{"num_hidden_layers": 9, "hidden_size": 256, "num_attention_heads": 4, "num_key_value_heads": 2, "head_dim": 64, "intermediate_size": 1024, "vocab_size": 538, "hidden_act": "tanh_gelu", "norm": "layernorm", "norm_place": "pre", "norm_eps": 1e-05, "positions": "learned", "qk_norm": false, "attn_scale": 0.125, "bias": "all", "tie_word_embeddings": true, "parallel_block": false, "init": "trunc", "init_std_qkv": 0.0441, "init_std_o": 0.0104, "init_std_up": 0.0441, "init_std_down": 0.0052, "init_mimetic": 0.5, "optimizer": "soap_variant", "learning_rate": 0.00298, "lr_mult_o": 0.645, "beta1": 0.95, "beta2": 0.95, "lr_head": 0.00546, "warmup_steps": 200, "schedule": "wsd", "decay_fraction": 1.0, "decay_shape": "linear", "final_lr_fraction": 0.02, "batch_tokens": [32768, 65536, 131072, 262144], "max_seq_len": 256, "doc_mask": true, "train_tokens": 254100000, "max_steps": 2934, "dataset": "wikipedia_en"}
Each number is 500 + 25 x the weight over its row's rms, rounded and kept within 0 to 999. Layers, rows and columns count from 0. Numbers have three digits each. The size before them is the row's rms in percent of the matrix's.

# up: layer 3 MLP up, 1024x256, rms 0.131, rows 119-171, columns 0-127
# down: layer 3 MLP down (transposed), 1024x256, rms 0.124, rows 119-170, columns 0-127
up119 102:510503460516497554482462498479484503512502484501535508487514499468535451463466471529488503506542531503519519462527457474504508475515473466485470521491506480505522525452501533478499523507470467510497529485473535522513540452488526485504520479532491498498499522522529505513491517477555504537484520506501498521470514524494537511526498511471526489514510485468519495505467483567471485480554
down119 101:469528506446486445433518470498478466527507513491460526499462453543487492522502502477511531498475511477521500479520516485551464514460521534525505491547509544546497511525486480482481449504502519490506535496472472479472474502499474508468466460504460504494545466524519524454498529520509441477456546529473493512519478510511485548528515477517514472515499518521546477485526531475550499504523
up120 101:458589466469524493492506487506510533468462502507499521477522505537492460540509472479502524454500534502540472483464499500545479490481480528503487508525514500464479518476509468512470501531483506498483499488553508498500477508540493476509479522522506527501501523531508492516527450489537524492468508522530475486472521485529498509492513468512497440475519506492502488532540458512511536479509
down120 100:480538453508517465508520485476481459485506495457508473448488501499507504529511476513493548523483495533508488487460504549474463501530503514490474518543523529472468495495488453542487489518448502523494488435523475509527518490508544504514456545501482544503480477539509479532494545512515500484459506498512492486505477509453475497469454504529556463501509510498465504511527499501488500461490
up121 101:536516487486516464475537551447503470498459524506494507523517561526468494525455513534469460545494495531483519513467519474476471484516465505473521530528493461496503510500499491500531511481509503476543470461508525491509499460518499494536501512469481491469534469487515468465454512489520517488534527478512451506509465547500488491499513493493506515503551513528534461514489496478459486502474
down121 099:451486489471431492484499475533464517509571464521498512513467460473501474467579479484472474492478491563519509494520486480469484490504519492488460486498499527494509485483480510485539530492511466467472522472515518569532490477470493488503484535518534511476519531459457510511530508471490470484443491421471533470468481496565488474542480495542493514484497473520483507509527466523519489520486
up122 100:483543505503509504503517474536533524508437453492493495491487485483517468517534487495469439490516510432528501480512521497488523538481494488489506473458487457563486498492514522533513489502533481508505516513484444487470452513449487522462512481497486480475494490515461542541479519475465482472543531551557519521483515517478456511564524454518495505507509497485500533495500545495483528515525
down122 097:493467488482474469546489541522490508490503487484514425520484484517472540488475509548537469503532507503500519481499503507455509495518517460472478505535504508506534484550505545493469508472481466486490522508505511466495495546504553490542491525481510529496520492501543494456494499503517478485478504494556455504478443521472458490489518516496514549485495517508499463475505493520490483551517
up123 099:472498524480498507492494481529493480486468474517461459485508537492493519494503520529488517505499473521512485483487530516500476487440520483487475483518506524493490495503465490572528535513543470474471497472506479545522478475477554512531500499529493502528507497514524516524511467500494514504487519517505518497524493455525546481505492480467476475505512517503470482487526494485522499462501
down123 099:548533531488498499462561535485489495512507523467509453489481517523464460510471424523508495497565449486454529491505509490452510473489455504526492502478531459511521482460494499482481515522489501483489541509523475472509513513542526476484481478494515537497529472519503472522472514483474456522504504466566500528523535490513511479493463530483465551521528503523526484501461486549511463511525
up124 096:482537495498537485547510479515514503484491507517501562511533504509516445520484511520470467495492505507524524520463480496529524529524522492553491464543482504468485467491529442533469492538516522541454488491508487502497461499540498472486526482474509494549546515460501514491497506532520494497467482510507448508488500492490510538555485489534507474472512531477480484503464480488495523507477
down124 094:477509512515502517450492496515509431448499501498508502458500490441491500443527523530507516548502496510507480553534508493475498477488549475473532512526430495511533520495501500469474476531499490490497507495522491526493454494507456532521493510474461515448504512514518481506499535488481514549453483469506573519539474491481486533500522508495461480499493452513479491498502483503502483542498
up125 103:500529512470516508524519502503541497478500500517497464510516488525501516482480524509503494522493481499533478508513513447497570496507513487507549516512464463495562534512502490479458462512499484507479502482494470475500474471466496491502495489531498461517489519484523525514480545498501522460517492520547512477565559424518477469460529506517496516542470552432458534532507484513471509488483
down125 100:482530513510494486520553473520446541499531493516472526500477502505511498497519507475520537473458485504486515473508443559473501478457522483501491471484494475458449508450544515509488496494523522509490553523481508465480495518480500462464541517488487476460478467524469508548534515497522499515519505478498483482486462567483492500502516500497506505476499504518476499527457482522495521571507
up126 102:537474461496503492495505450531494483487449493517493485530560487518514471495496516506507534469512515505523521461490446531460500466519454512530519493536494460519439491494503551516539497473527486486490491540475538474509498488490516500487467530505519478516517475481505522463493508508507449537495493507509447533469510496554508526480517485490492509483527529485455512492493509481473510530522
down126 101:501488580501497517463501505468460504489481507479509494484496552449514483488472519519500510488543469478503492469501508508526489462506568445471456503522509493463459501454477473490532499523492503505467528458502537483503515465511512472497540478512514457483451516448490493468516483479503518488517485472511513504531503492487501492509517516502493486559557487471501486524485556520465480468525
up127 102:483478488500473479513535527461521450501492429485497513479514464515500491503478517486480531466487479505517461499471501485493492464529482529498517483513442482514505450511518493532497480449477474463493478505535532485502475487529491532511534498515446480477496507470462463524510490503486540501482503482509464478497518475468499451531507472518481482520515509503518513496466489545501536471485
down127 104:504501509506477518486503517437461486509488480468530514476479452518531498558487469557478504490461456499488521490497493483515521503530521506461486493513461474479474448534495487475491524524525530541466476551451476517534464526500434513563543440498479523513472480468490547493488461484514538491482504488483500530543509498505505524479477511469501526531551487478459514533504494504480501516505
up128 097:489507451525502519498558500502505483469512549534454489485466501522475525447486486523482476511474442489522520526449509514439478506506526502495509510490532484520468559452499499481494491535491502475497509469490494495503455494512496524479527541496477462502545461491486507514519485549489519485516489471501463504499540482522466512508531543516528488466520517518533542509507475479464513505523
down128 101:502467527505514537506511501534466521478516503504485438478526480491501521520486494517530472538478514549516521504537466464499498484520497518512475511495506496505516512497479516504537457452494429540517435543498494517516487473501524483464533527514540477473518478493511501463562514515549491488551511505475505459477472520525503454476480483506476521497478474539484487501482502530503499509499
up129 102:512515496470538519494507550445495469518510509464522505494530487479508511489500493505474468532491486526509497499486496465456456464516494467499528513526521472501507504525519503495543519479520507487526494503533493504492524472497482496519508555507489541552522539515493481458520489505501507492512520519541514527478506506517496471497463441511540493484482544504496481521528466475496525496505
down129 093:478456528532461505522532498480502480515487527481509527467488494482499522562489489509526484518522538522501506530468533483509480527524515497468475533508470478501508457509517521478438493487488527510545464507518486466527479471541515516508525519502484492493479508493485528522506530517477508501493529479526526489517482483514477481486515527535460510527491526484500478466493468508497471518521
up130 103:481524465455495504511484537525504516475514479544512477506514515492464489491553501473498494513462511517501489475521499505504509461502480481512496548513467535502456471512474464518535548453499484498516482487537504483524494518509484510519465470518469464512526524485545525533451472504514494490510505489487515481477496506500451505550507471501549478467450529542564507504472506537512518497489
down130 107:511506529500508521532524511495514484502469511502483509514528503490504513525530505511517505474508473461477472457550488500507484469464478522499496455451523486539474498447505544530491500471515527474492473491492525503482533487500533487531530519476495491548496479506487523495473496473510486504505536468518463475518501510508504513493484488454480527470510502512510504498471512490459480506517
up131 101:488489469515531503512497499467505511540519449500482486494497495529508512476519528509512503500542509512490482482486511506491509469543496465502469530495532491487524521508512543528491519512531507516518539478483442497504436468515518513481503506584485500471491500525487508500509510481478531523507493488496487503519457451491477516483521536465502492487486547533470511490506492510527540504460
down131 102:459492501485519481476501519542530522500515431504499507491474519513526480506514478492571491494477516475527495487477498492500475462470507494514528538485487491485545482469472503500506509469480507531511524533491552499505515516524480499483526501453565466461531493492529476471524492479476486512526487494497471528499491473522532518503532494435535576495506486446512475546496448475494480487496
up132 104:517505529483519462493509535508461490488476480495514528521518499484484548482518528466491488520466533503496483488516542499516496520452501489517514483514493513552496501521479490493491488528516491474470491473475463496471504533528538513489540512494544443488522503502534484507460554505523477520483500532504461523553481504493530516467449475503494478490563511532460498480480495459510524528521
down132 102:520528436527488493474527445516479483535507488498481486509496520459479485491499484525484486510512478504449546508550494523465558488461513558482484527509496470503506499541524474500492507492486516527500522478495532492468504455512515517479527518496507567492521499501513509478547484536507489502524479494458500502510487503470498501461480481491484463522501505451490505468523513505504501468458
up133 095:497477536515535519487489521506508481527544521513484490498530432515499490477531507551507476495495504518507502458474490485481460497518471438536479489517478462524507524499541499495496515503450510489526498484523516494515505483509505466460454493475503479513494503504522507481490476480508516529521475512510557513447506513489465492516497469504508549505484539522456512454477483490471473501494
down133 102:506500469537498480496492517498486500493527488514498490500540531443509489479525493534485486505452503501525462508507483483453471492491464480519503487500499479473495538482498509512497515519485528500484532529506481492508510479551503530529481527521500525513526505521494448488425533462515494524471461461521530501485503541523508494491444507500451491499506497483501517489512503493518481461528
up134 105:491528507477497541500522484545503501512453517460486502525451525543513514506476529483480517503520483491487504516487506545524508504460462520451507510570525480458523487574560522498493488453499476471488561501532469521529475541533520495491516492509501520498503500488535459521505494436487488508454529542479526518512514527493520521524513480495513498466510466455469503457508476432524465493501
down134 102:521520470489498528460466500527493482485459496534512436478514507542519481495526513490532509524521525497512499495516508472510514483541498481511528491529499525515496509509502535530501469531509462478479467509492454481509486506479479508512501502500465485518464484484454477511523490517481455503505530526499471520463520465508474506484501516473536542515488479486519508486515481444474504525475
up135 102:495495515505488512514505490496557532532531479475526485496492515542486541495476501475493490471509491518490541479506506501526493505512487536423465549500509505520498512451494504529473442486500498508513517469526516465517498471501547489530520519522474565492474506504496450541490530527515523527490541498470540486517537530509479511475462488459497466514508488516513504461500559483492521481507
down135 105:512445536444481506464472513483511517529540533457502493497458482486481440478463474481518505495495523488460471497494509488538505540504489514531479511513490568478492479509537459514491484507483464484474479519446531462539558492511533516501504514490498460514489494523486453523511485513459539495494504504477512501514519453524531549516487484495514504506485491505499448477509553503523522500469
up136 101:481498535516489508491468485489528425485508531528521483527514475525515535502503482464484518507475510506481521477495509553507516480461471527525493479496455480484505582510485506519514474505495454468492529534503530488521547533535528504528520484500509468516482474480483492495454547446494481472458504535435495480499526532486527511489486503528547507474453439511476489498512462527517500536515
down136 102:473497543492512462537507512514447467492518478481469497498476474512507524525477525521473467508466493515476517499553476483512528476560534495535501492512479517539483472499507511487464522488489564490494539517476478482506476472515484520493564486489553477519490503453504465487459555496476559480528496494513484471478520506463475494483488520509517480452502483491520471481511462506488532475512
up137 101:507526425496509491535506498494496518483492455485489482495521519493541491514512535504481493529500477486538446465503519549505524515520475454473501515485478491490478464523495526492533483502502492516505508499488499479543494473496565488542517485511479479510489560495490544516480481528524482476487498463488508486503482493486526486505511503529524505514493472508482529499471515453507521475508
down137 103:520502467541483509540500523498511488523484476513485498471450512524539513481509501490511511454489492489496487509534498522487520512500493532506530504503509505529495490507478494478487564538475481485530479512525458533494512496496519521514502525515469483534513489513489487507456543485479503557554497466492498474480459476502498496459537475500536491481521434509507502504484488510504461532487
up138 096:557508467471478532496502481480492524504511461549517543487493482491512521522533493493455478481498499538476483532502468484547478561485517503485509470475502529467492522499516477475475493497508516447471513502501501541489490446515473496474500505532520506566484528497489494491441533489481495494490510538490493515498510483529505519506521498501505451491545497511514477497550526482526491491529
down138 099:505486494494499460498507524523487482497487454523527462506443523476464503499506537494533514544456475515534518512494505497473555552562532479535470520518481551479516478477471482528529495478516513487530462509498476465439478510534536518508521499452487526487545485478507527500509467508496490495480548503493534505485528502512484518487472529464514513502465510473478449506487479522526475490508
up139 102:513504519456470496516438517507509534504467482489490512513496526519520501472536536470440497493470497507518463495487464510513525471496518471505490528529466495500497501484521473521508504493541487514479508483484468498469508541479472497481506494550475502461489508493480488527460444463520471504498481494447499505472487504488515512495513545495523487501445494530480522467502475518494500509474
down139 099:522494492474493490517514472529518500529488498543476529490513531497515492497528478529496482511490514474448509483474507511474524526544520490508492484520513518506525464535488498522473505540502462493541480485448499486487498493484504513504507494522517517481471492498508525507465497542516529483499504528507558506484452448485497520541430510484530509494504517566485453479488458565560523556488
up140 097:507428484513485522479512507511525507484487535525501482487504489475487460477508533500494503519500475530480525535494552480527512460484537541498543489567516485449496468473485550496519508493480462493518462513479492520472515478495457533455515504475495531541460511483473487470473492515522503497490524497533501508522478509468509510470520518473499539526497429487469479487443510512495473501528
down140 094:531537529525481491529487491490488482541534499478478503516539533516522506497561461507494483478500520527497505518514526500492535512510505497496501521513515468563499548541515505477466490476542504507507510495491527509571528563481460487499508494536519509509517478551509525517469522495511502523526490496491489557488545454502542516503491480508529491544498515474520482512555494491513568539485
up141 098:519520515503488499497510517490472498503518458513455533520526471495467514507501507513457518549492517469452550520511506520497524519470503545512498501494479476494534465506546483521482469500536506453484546533503473488468466505479507469513480541514506472479565477471492507477503509504475508476486501533452480530454526522530436490494523463448536494502494541491503424525463501491510529515457
down141 101:448487507471511491550520498548463469478470478469501458453510491476490501470533488522506479465493497540465521523457479516472487503515496550520515495480504493459546467454489484490482518445502491484500448503462509483498473481517481498487501507550530533490497500490517509486441525490494466483515481503474529480504484553495472514516510431490564503508488493530494524507493520498512479500497
up142 093:493515487546503515491438506554499478489494445537500495453434495482484474460496489474483494505484486491522548504489505472500465497504528521470525473538517508539564496537534497513553503541477537489451461485489523518550510535461526504511509524496495515476511536519491445506501494543516487532515519544508522517523495503475509508509488509496520482479564497506508531497516506534547452489464
down142 096:488537498533498479536485493493507513476500546433499512558552509467494503523501491497532496507512504516533536536535494467504522510498480500506496517497499479486504490497463462517497535477546540453532545473478516451491494522537502477516520478485505492529483525529429544524501501525486506478512486482443465495488528485465491542452495459502514449485513508521498529486490478477421459495492
up143 092:473482479491513459485512492524488515520472532556533501514473499531540505484487534495510520487483495500471463458533491471496487526506522479527524525499501517483487525438510538477465483505498509510465445488527471485531476509499488491436517517477438511503563471528485465498504480533507531531442478506491451476531491474496545549508527459465512511500484538490490516467503505486514496498497
down143 103:488493550533441501520432490515489517492518535523493515488469510532465518495522531512508483485516520507493502480494489503515507522499552562498473484499519467458499466482466495519497512492498504461447471496445477467485496561528489503472481491532509514528524496515468531524542544535487488511483490486477517489516490478477508507499452496514496507511451468465507561501464504466490545508533
up144 098:496485487519514500534538462479513494522515511477517494490496510525481525508506529501544548467506529485478506484487506498482487494503527525536523468489471505498478504469565531515478476479523485498501480516512526513529526525444471475484486503467513514499482502540491499512495470445494536512479520559494500496480571484532481491469474490533525523519462560538540530485449484472523505503495
down144 099:496501486547494507535486483479503491475474431481472510510503490478538508499514493488522549464494466503517496459478530507505487525486487461476511541536489503487500516558520484528504479512516484512489520453469496470484473518523495507526502494487483528496495492509556467444500502485515474469543490488530473505513476493496483511536502535518448511480468484489514496505518455526499516496523
up145 101:493510526477491504514519489536496492489522475507488480513539472490508481499516485507478484515527515477487488515471493530517463427486522511540463500496511484557493529526503471477535507545516517533514467496513485498489511475453506496537508489486473506441487465508507530501504495470530491504520457519484494465499494490500515510519498468519534507511492505540505517532458523486490519548479
down145 091:511516502504505483500463495522453503500487501479459493516513508523489457545496488519501495499514492494525470465518473524534483522509450542472512501517489501504510507483530531474492450513477468513532514549483524516498484476487532491497491496486505492508469548475458481495482502545530469505522559512488435448494490518517453549492516488542523559502469474505468519450468508502469487497489
up146 099:498512510484477496487457544483483536500473494481516504455507489472542490496496487524463510504541505487476501497421456536519516504469495509525505489475519475515498499549501537472523501505497560504504484480488542507483515520491493500535511514484516498496467559480497541446500462511506507529511521517490509506457489473507458469477488519498479506522499449493519495528524466458578511511500
down146 096:505508514499501516470496477516492515510527538470517493485511475508550507505531518443526564511500525476482514485544515477534548454480482487499467521476499544498507538465529487528503512494548506513436488520474516499479488463481502504466470499487505515509497500491515516520506512544482498504489487507504465520532487540504533558482516493524483504535486521512466496516523524492534514500526
up147 100:518519489503518489482457535505515476473503496491525528534537482481518470499485525476523552522521495491482491498501513510478472472520473500453477479452480497462448529548507499505515482508500483473553489477516496560452479466485537504512518499512474468516513492488504532478498492479509462492471496479478455537518455537527551523472514489532500476498538476545482508531517519438492491517507
down147 100:468492508517513506480499508464471522495503512497510510522484479464460513480513496521508489491512525529496478472526530488522509477460499500494474508475500484521492504516490506497482509487534551497473538463479497507517521488461499505516499489482504424523506542505507561443495479444540545479497506499484547508500467521485485551485481434464522482528508490528459494485529499499504462447553
up148 097:564494505477506487521558463466520545534502460492520498540449510547492515501535481508461488504531497469561483561537454497516467485517506489484503502443449481482519494473469453480500521528467526499522510504467503476525548536448471514485496469515516486503468516515489519552478532493571507512468503506500498513492481477488505496467496516536507543501495492543535529515457521494496476440487
down148 092:474460474498527511486486575494508472454477495480510516509486484451523459505518527468525507529515498480492483490538521492455482486505508516512460497485477481495441527494501507476501494487510516473499496538466481471515481521483485482509478504511506490528500453465479500481483486499494459558569497487527515521509451519494454466491493489488523508521521474475500506502516512505463514536474
up149 103:463495537494511486522438456482532465496465514504498525528511489511529442473501481491493442505480498541491505474500490484492536500507488483502481490517486452503472458469499470521497497542517525508512520495484518478512524492492507475497536506476477451527482478500503493450532535516514555532503511485498535496526514477476496489495512516492548479549523516532490488513432510482520554502516
down149 103:490521467526484523489540485523524491529468486533448486479518516506533506518529496464512520491526484488468542482503485459489478561479487469489478539499511516513465478508460526508480464483487464524497502507497481503441492553498487515539500501493479477469527480483495453496494500484503477476550540503516489499500515493540527516528478518507507526512505426479518488498528482483449498473495
up150 099:541512488525508511500504461470489506470518518490463566510516524532474504507482508509473511504467518490520503492508480538493546539507532512480518491499462460454503529511491529497486526494508499527528479461478509477504499510518556464536487501488499479484543497442471540551474517508531501514530535525493493499521507518513480525508510533481529508478505517514474513480541416536488483482493
down150 098:486477440497505527507474500531476469485510485541469497523556486499523483508479503523495476549524520476483487559531515475517434500502518491502476449544485528498491462498481523501483498549484495518558530522502534472479520506506512515477538469519517524469489470456508523524496514472503487503500484481523486543521492521517501489451496507495516487551486502502518476515444504461497523524482
up151 107:505454524525508547505486478522474478464491540512492531502475494481534552475457538514497482499517515476514430492492509516490508478500472479495466489487490494523507495539527493506502511525481494481495480547517513455529458533483487518493506519529479477476539470487490537516471480501509501488505480522518537507520508479452532497496479536513538529521501513506448555486485537502526507502514
down151 102:498483522512487531500516494535458506492506506534539504521455542468517469501485499498484485493465523498534535501510483497507521553496481477477517486478478507431537495543508494478508483492466475466455521462521499515512457476507479493492529525508501528493435546504534513540459530525546503522505534499479521498479480489540471497489485558523529511495482478490520500518495528473527527494514
up152 094:508537539526506518526550456487507488485527522475518498459521492513477490534489509492486519482492480467530502529474532511526484487505504516455530462472490468477464465496503496485522507496455526477473465535496528516509467456484500496455505501490452476506498426500490459459501526510473470505510489516507471528476546523510493488495516495504537530480489514531493483494468432478529470480461
down152 096:519482498498493510465513516489453512528520493542491452490495482504530434475525457513473479538502464474510503498501541481500502513496530486545479489507483500443443468516504492513489508514517494545536460466517478531513496467508515487502545500500502491523476461522516505517533526513532452509489515463521493542434471492519496486487460522466492450510553474522508514484482485533501493519560
up153 099:522511467444504481486488511469535532526494488553482514510520474498539493506533523507502500491515502528485486483467523469522527509485501521488500476477476539543486534529501499492447486516511506554479488521453464492505497502475442512492497498481520500482449491474489473482506510509516516489488530515500517451485522555431502482512512498460463515511515493501480518471545502506512499491482
down153 097:477464511474566535521496512519494512499483541476541488482485534465471480467424531517493498484483504511516491494524460501496467510498517467489537508505521481494480486512477445478499492520489524503489501466523474481544480496517455467511524473480488502483536504423509537531517508497458511495496508532524473512500504506503479503509460498535502528488494486497439524491470451507485510475531
up154 093:445483472512481489473506506531484495498475466517477461564513516512529499515474477496572475537504484456454457536491476487491487498490488491508508487454490520498494488497500487522496506506557494487488466476520487526543477480471504491479507503552517489455501496503498483500512476517521501514500484498554512495521495513546512533476503515476518510428533511499497532553445454530479501469446
down154 099:526483505525494491474481473524500477502482500508478484530501520497557504508528461512480523486463481503479470516499489515484474476510525512501537480507506542468465518526561510509563467521497512520444522525510474468520503504459489534489489511494449497543466499554476515513477484507464515541454447522456510472508449517533504505480498516485490550449466506501448503522509479471526469546450
up155 106:498542511484531531525503494515525481528502486499508520499504477492479475510480518471524494479453495521531468485489519504516474465520513486547505534493434511474490551451512503495514476482499526474451553517521494529476525493461521566515509507502451504494454486497566502476460489470495487454498509511490534470513513499483507472552513523479519482518488495488512494468498487504495442526501
down155 103:522541508496502520531541511522522463481504491486525537486528449512502526515504573493534519544519530536479506503501504479538503522552487468486457531503483472464502457561480512485482506492481560513529489492523509493494491491497498517496496465502474475525494481558480504439466537485491524491517486479503493497508475463484479502480478504484506485510502548483462505459502494476513534490511
up156 093:485451502497474493494506484475486501513535518476474518498500499510471434555510516512488488445497510473498494488541490510425472511493545545464498505511537490482502507481462533505508527499543542478501479530462507492482497476527536526519521520472513554519469515487497530491508535558526478466471456500489541496529502476515523493537483476514519507497501518517476472504495517503489493528523
down156 091:508495480516491514512521529474503534456491503515477496518476463497518511504491479489517500520532503541517536494452446512485538490523486450530512474511503554526506494489505438499464508484482486512559527505503506481480510471470462533490477516501462484474521481489461534514478484492470516497497522491507496537453471512498535441479486491477487495478520501498512526494500512501510537534448
up157 107:515447495464515481508505527444523536546489506482463475514507493454527480488495545482494499560448462482475523530485507450507466529546505499453515454522445522555471496497505528466501532513494536498519483473512520530463448491511485473506551496487519481486504511500496440461480498497488491513490506530505484519529505509495485446522500495518489536499464501520482492498517504491489537541507
down157 107:503488485483489508460527488512457459489545522479460472534468502510488480465449532492506496517456521506529516450497521496583522487500478517530519514504498498506567525489498508439549540477496466479497505496501504472515474505489522484496493479516501503489477511540513456474513510472535500484446543500534500531504517481507499477503532451491457516487457469500509480468510470572494479563468
up158 101:458518486478527527512440543496455482533492528514468486536476462509520502466542523514505502489530521516539513507473474478525489532516466505516502503517545481480497529468522495444493508488494491498510495516531495478519508448477491480485487530527538506522506536527491459451502508469489503531524488491503480516476507500440488529519498473484538522500492474473493512453494475483512489494522
down158 109:551493483519446448517495525469507474488489491503538528480501489514497487553519480460529471489510527462470490502494494464434507494497438497493523496494493542489503479495503498542505537484489513530504511552494529505540470520533483514466467494459485498453517476518498470522477514445497520507493457499542473454512474487506532512481524497535574498471494558531510520523503502521485485481474
up159 095:465531532495477499466480487457496490497476494447450482521449535479474499518508536490508455508522454490476507524529504494486539527501485496521464560526510530541478458471488495497520534472512495483481458484524515527516467510487433506505492456495452479491466539543517514515494508514501479521489465496556495549494507502521479499457523506509519453503546483541487481481524459469503519502492
down159 101:451471493503489445506490552528474484472497498499516514512512512510540499502499476477529511503509490494516521490519500491468542499495525440465522489497491487462535519501487515549500496484512480501503511482501508476509501514508514454477484528512499516447479472529518481560448471461519482503509478486496470535525515522488480490476482474503481485546484473460528492466454508501524476513473
up160 097:499529501498519505470529506509492505540503485522538492519458528499515519531506505493472501483459506510538542505541525492467468499510472458495486525466462479484463512506541504569519503490513529515494565539502513499526492480479515551514505535504510497468461481495505500522505528535500494547513502521523484532496515506473470473529502457520533492480542503549475519498497501483482484537451
down160 102:515494493497503526500500516466510512536493501475486476454496479482502474534466503494527486533521504498483505534470516452511481449536530501484492509522495530497497475535515477507515487507499484471496550541513472499440478467537466510505543569473478526514497441514528502470536501501509472462499529506520475455520507491498514513511524483487467479493487490519506511543475516513528458532478
up161 095:538530526515483502513526478516544528464522470496497465498486502449560558491517507482529461533500501500500511528458518515529503505493492530471496483498492514511507504462493507524520495510536525517525514495493493450515463494507499473483512467514476498472537491475493506519492506519503455533517500519458467501489492477535516517498450425450526516529487486545503494467479497547517460556474
down161 096:514492457506516465499491513475481522536498524562501503563516533480518496502473523532494507484500456466482489520475509509513507466555523521456522512495546509519527472474499478480492464480488454528488500503494515521519490509523484535487493466494502501506486502505526535524537528512523560477491528489488516480501462527489505525447514451495507519486503466504465506486534506496495468498476
up162 102:494497507482507496491498492511505499504493539514503543493539486488511461493502456493466487484505506498526459526495522483506443478495507538476509484497481510525483455525480485483522510519547493523525475494487483502510484513508537525543473479441527490515529484468458459489484537513502475496532489548498484507482472525507490497479480506500486465481483534500537518475522455535483497495514
down162 101:480546490502468486504518474432488543515544513487492531459479487535500511487491483510476439509495502488494465522504494559535502490481550552468516503480505520516486472503468499486525474512478528528493505491465524508527514513504468469543488491495506461564500502528488509503508507517524534485534547504472465493468559498533504487496492514479544458477527463523482484503515532521478521489495
up163 108:516541488509488499518489501513475500514494468546517548489491525518540529504519489446460508512487487498495514461512517525494489534517518513477500527507482477491515525493481478453471568492514501503483467507483469503480487532484444539491484517529486487483460455571480481481501463488468496527540501523527520539494537466500547541483500507507520485511496490504471544488529438505525529437482
down163 113:528438490506520525490449497482497484487509516539502528467490490480486492484531528514519468494484517547473533487485480492516501551486501502477484513521497515501480510462491516500505476516498494538517453502511529495495513483516509500482491450493482508486491499514446510533514503500483522505526510501482461537478496498512496551499503489557500525483519507505500512517521553527511469469466
up164 105:514524492463545480519508545535543497492480529457501561487554490516515466507502522506471493490529500459512508512509473494488478467511482499457535472444494497493525558494492519484497532543508513553485506442495529484511519479511461460443456492492484493510512520521481517524537465509546470497496494519535473505490512494509494519486529515555511501444508530527483513528519527522476484471528
down164 108:498498504458509515478515471503514460531481472444520516474478503521513530489458500513516459536526494481464499502472494502518493510542499475489512496498501465468513472519516524505498510504439491478475495491487509489501545450516491511508467504495510485491489512484504506486494495436468481509533487526524492505420489522508521463479514470516518527481514521484527510488452516481497520491487
up165 102:497509477522528488497515493472471446512460480497511550522475497529468495509477487521516497510533509489542518500495480514506492495513506500523523507518500512530497515499512519487496457520475545464488526453465506562574486537479497520480525512487492514450507514464485473482448519521526559504515510513511489456487459516481521531497542475495498508493473522554473517462479490481530484503471
down165 101:471460514490457493491492505482464448495480490485483481513511514492446506480504476476522478529473441475516481482496442473491517464460520483533518507488445477499518502493470497505473482516466481485471470503499500491516523525475492521498490499501501487473510474460508504493462497443493490512518484545517507478505462483483464501488511481502461497494505473502507550491527488458510478478505
up166 103:552522499495492499486470479502545500521533522459514485529462483502527506489503521487524522503538466513486495537475489469517461484484477452497504545532521487525490480487504540517489471497477536503452466473525486525497526506503515466534543520489504478511458504473527495498505515542539457485495464464564489463569442529474492481500501510466540543495482494498512522528508525490504500479515
down166 106:509516493494506484469461509507526508491516537503497469490488519506512500446483480528526481488487513487481456498538472479492459512542447464508490475510457508530533460519465499492500476523518497498526472490491471503512469502509492519501512521465497485525495446501528505495538503528494518451509490467437498501522477505506501549513532515504536524489510511506457524491546519497518544454497
up167 093:513508471513554517476511477504491487455480475505549463519546494531471482470516456483493472497515514508525478499499543451525473485471480529507463510504517491467493537492485496486473497515528502504501446515516561499473506498497494515513508498516499520497499470532461494487514511521507534507449490531529503488528532458464483523500539485492515481526485546513505480510508520513507516469524
down167 095:547468480537514499458535508483495469487492485489455461572487475506500483534471484504505491470446495534489452468470497527474467478478483481493473515553517523526553535517486499530487512489508502520527447505478521477513547511502497471502519509475511514471471488490510455535503545488476510498560521513488483513472531548472490485511507472470487534474497482492544517455514515523500506505542
up168 100:467508557515521521514489521486492461490545518493466512501501508513506541512501451434476444488539509485509505503502453492493561509491462486499521543564509495521475515532510496467532479527516514513520460526505509489454502510504523516516451522513515479493513513501486538500503489512521559493498528475481441482521524505486519505492509475469457517475493532486538504491510511510464456482528
down168 098:572467502530533506415449488512505510486476518530515529529497473526495504492485493493533534494431503513523521484508517501520466486486479517495480470462491534478518456500542474543498529505483505479471541527481508503534502511493534528488592499472485508532498502524506486488497491473511468531495497530522498552477444481477474498520541514470498507516531487486470473497520533490554501519509
up169 109:516517503499510491457442535492506503546532547489509450450506540475550512500498511461530452479528524497473489530465489512492495513527507496497528551524509499516499504516507540489471527485534529459512499496498489453486524528508503496524498528512477488505505506484514487468518503514494462504500543507494510534524497536482518512462466508506471510498481476510470479463516485504521522475500
down169 108:491520487535515513472506481452506500539473527464482442474509486456509500490528523500503518547519541506458498454511514488482472539534547504497526471539473469506459528533529519518505493481525479466496513484513525475519508495480486477521517531482519502473495483473487523500557468457522508507501530516482493484488473498536524451506458448496500464523487533552460475496516475439531532487488
up170 102:507538507474468519431515504543513488498528520498451527508555485477513530519515487511465489470531542474524509484439513496490526505518477489500463496514519498507477520509489496474489498514481487538536524510498480501521473508525442491506509533496492544495497519511515460475469493483505476496517528521499515496455514471496477485522528472538485483482462460521516499506547486503534481501493
down170 101:523509506487518509512527451513501551480494527469540470491487505523487500458495502519509546542530484475526493480513509537477489542524500479490461521521528550523516531486525541501487473521504499526500543506519509476497537485487532483501480495536482481514528502488498518529537530473465475469492500522483442504489519505467500499483508477516508499529520457515524510479476495502520472476487
up171 093:482476495517504498510570472482537489470497470485511468511513504528532528492500515542508489505511491507527490516510498489433476486496489478479501502515469463508490481546512503567512542471491470483489473493465499513495474545474508514488443491454506518477508531480475524518477473465564508541496477529522520550518504572506487498494476495469503512526502543507486483480491495499482524501494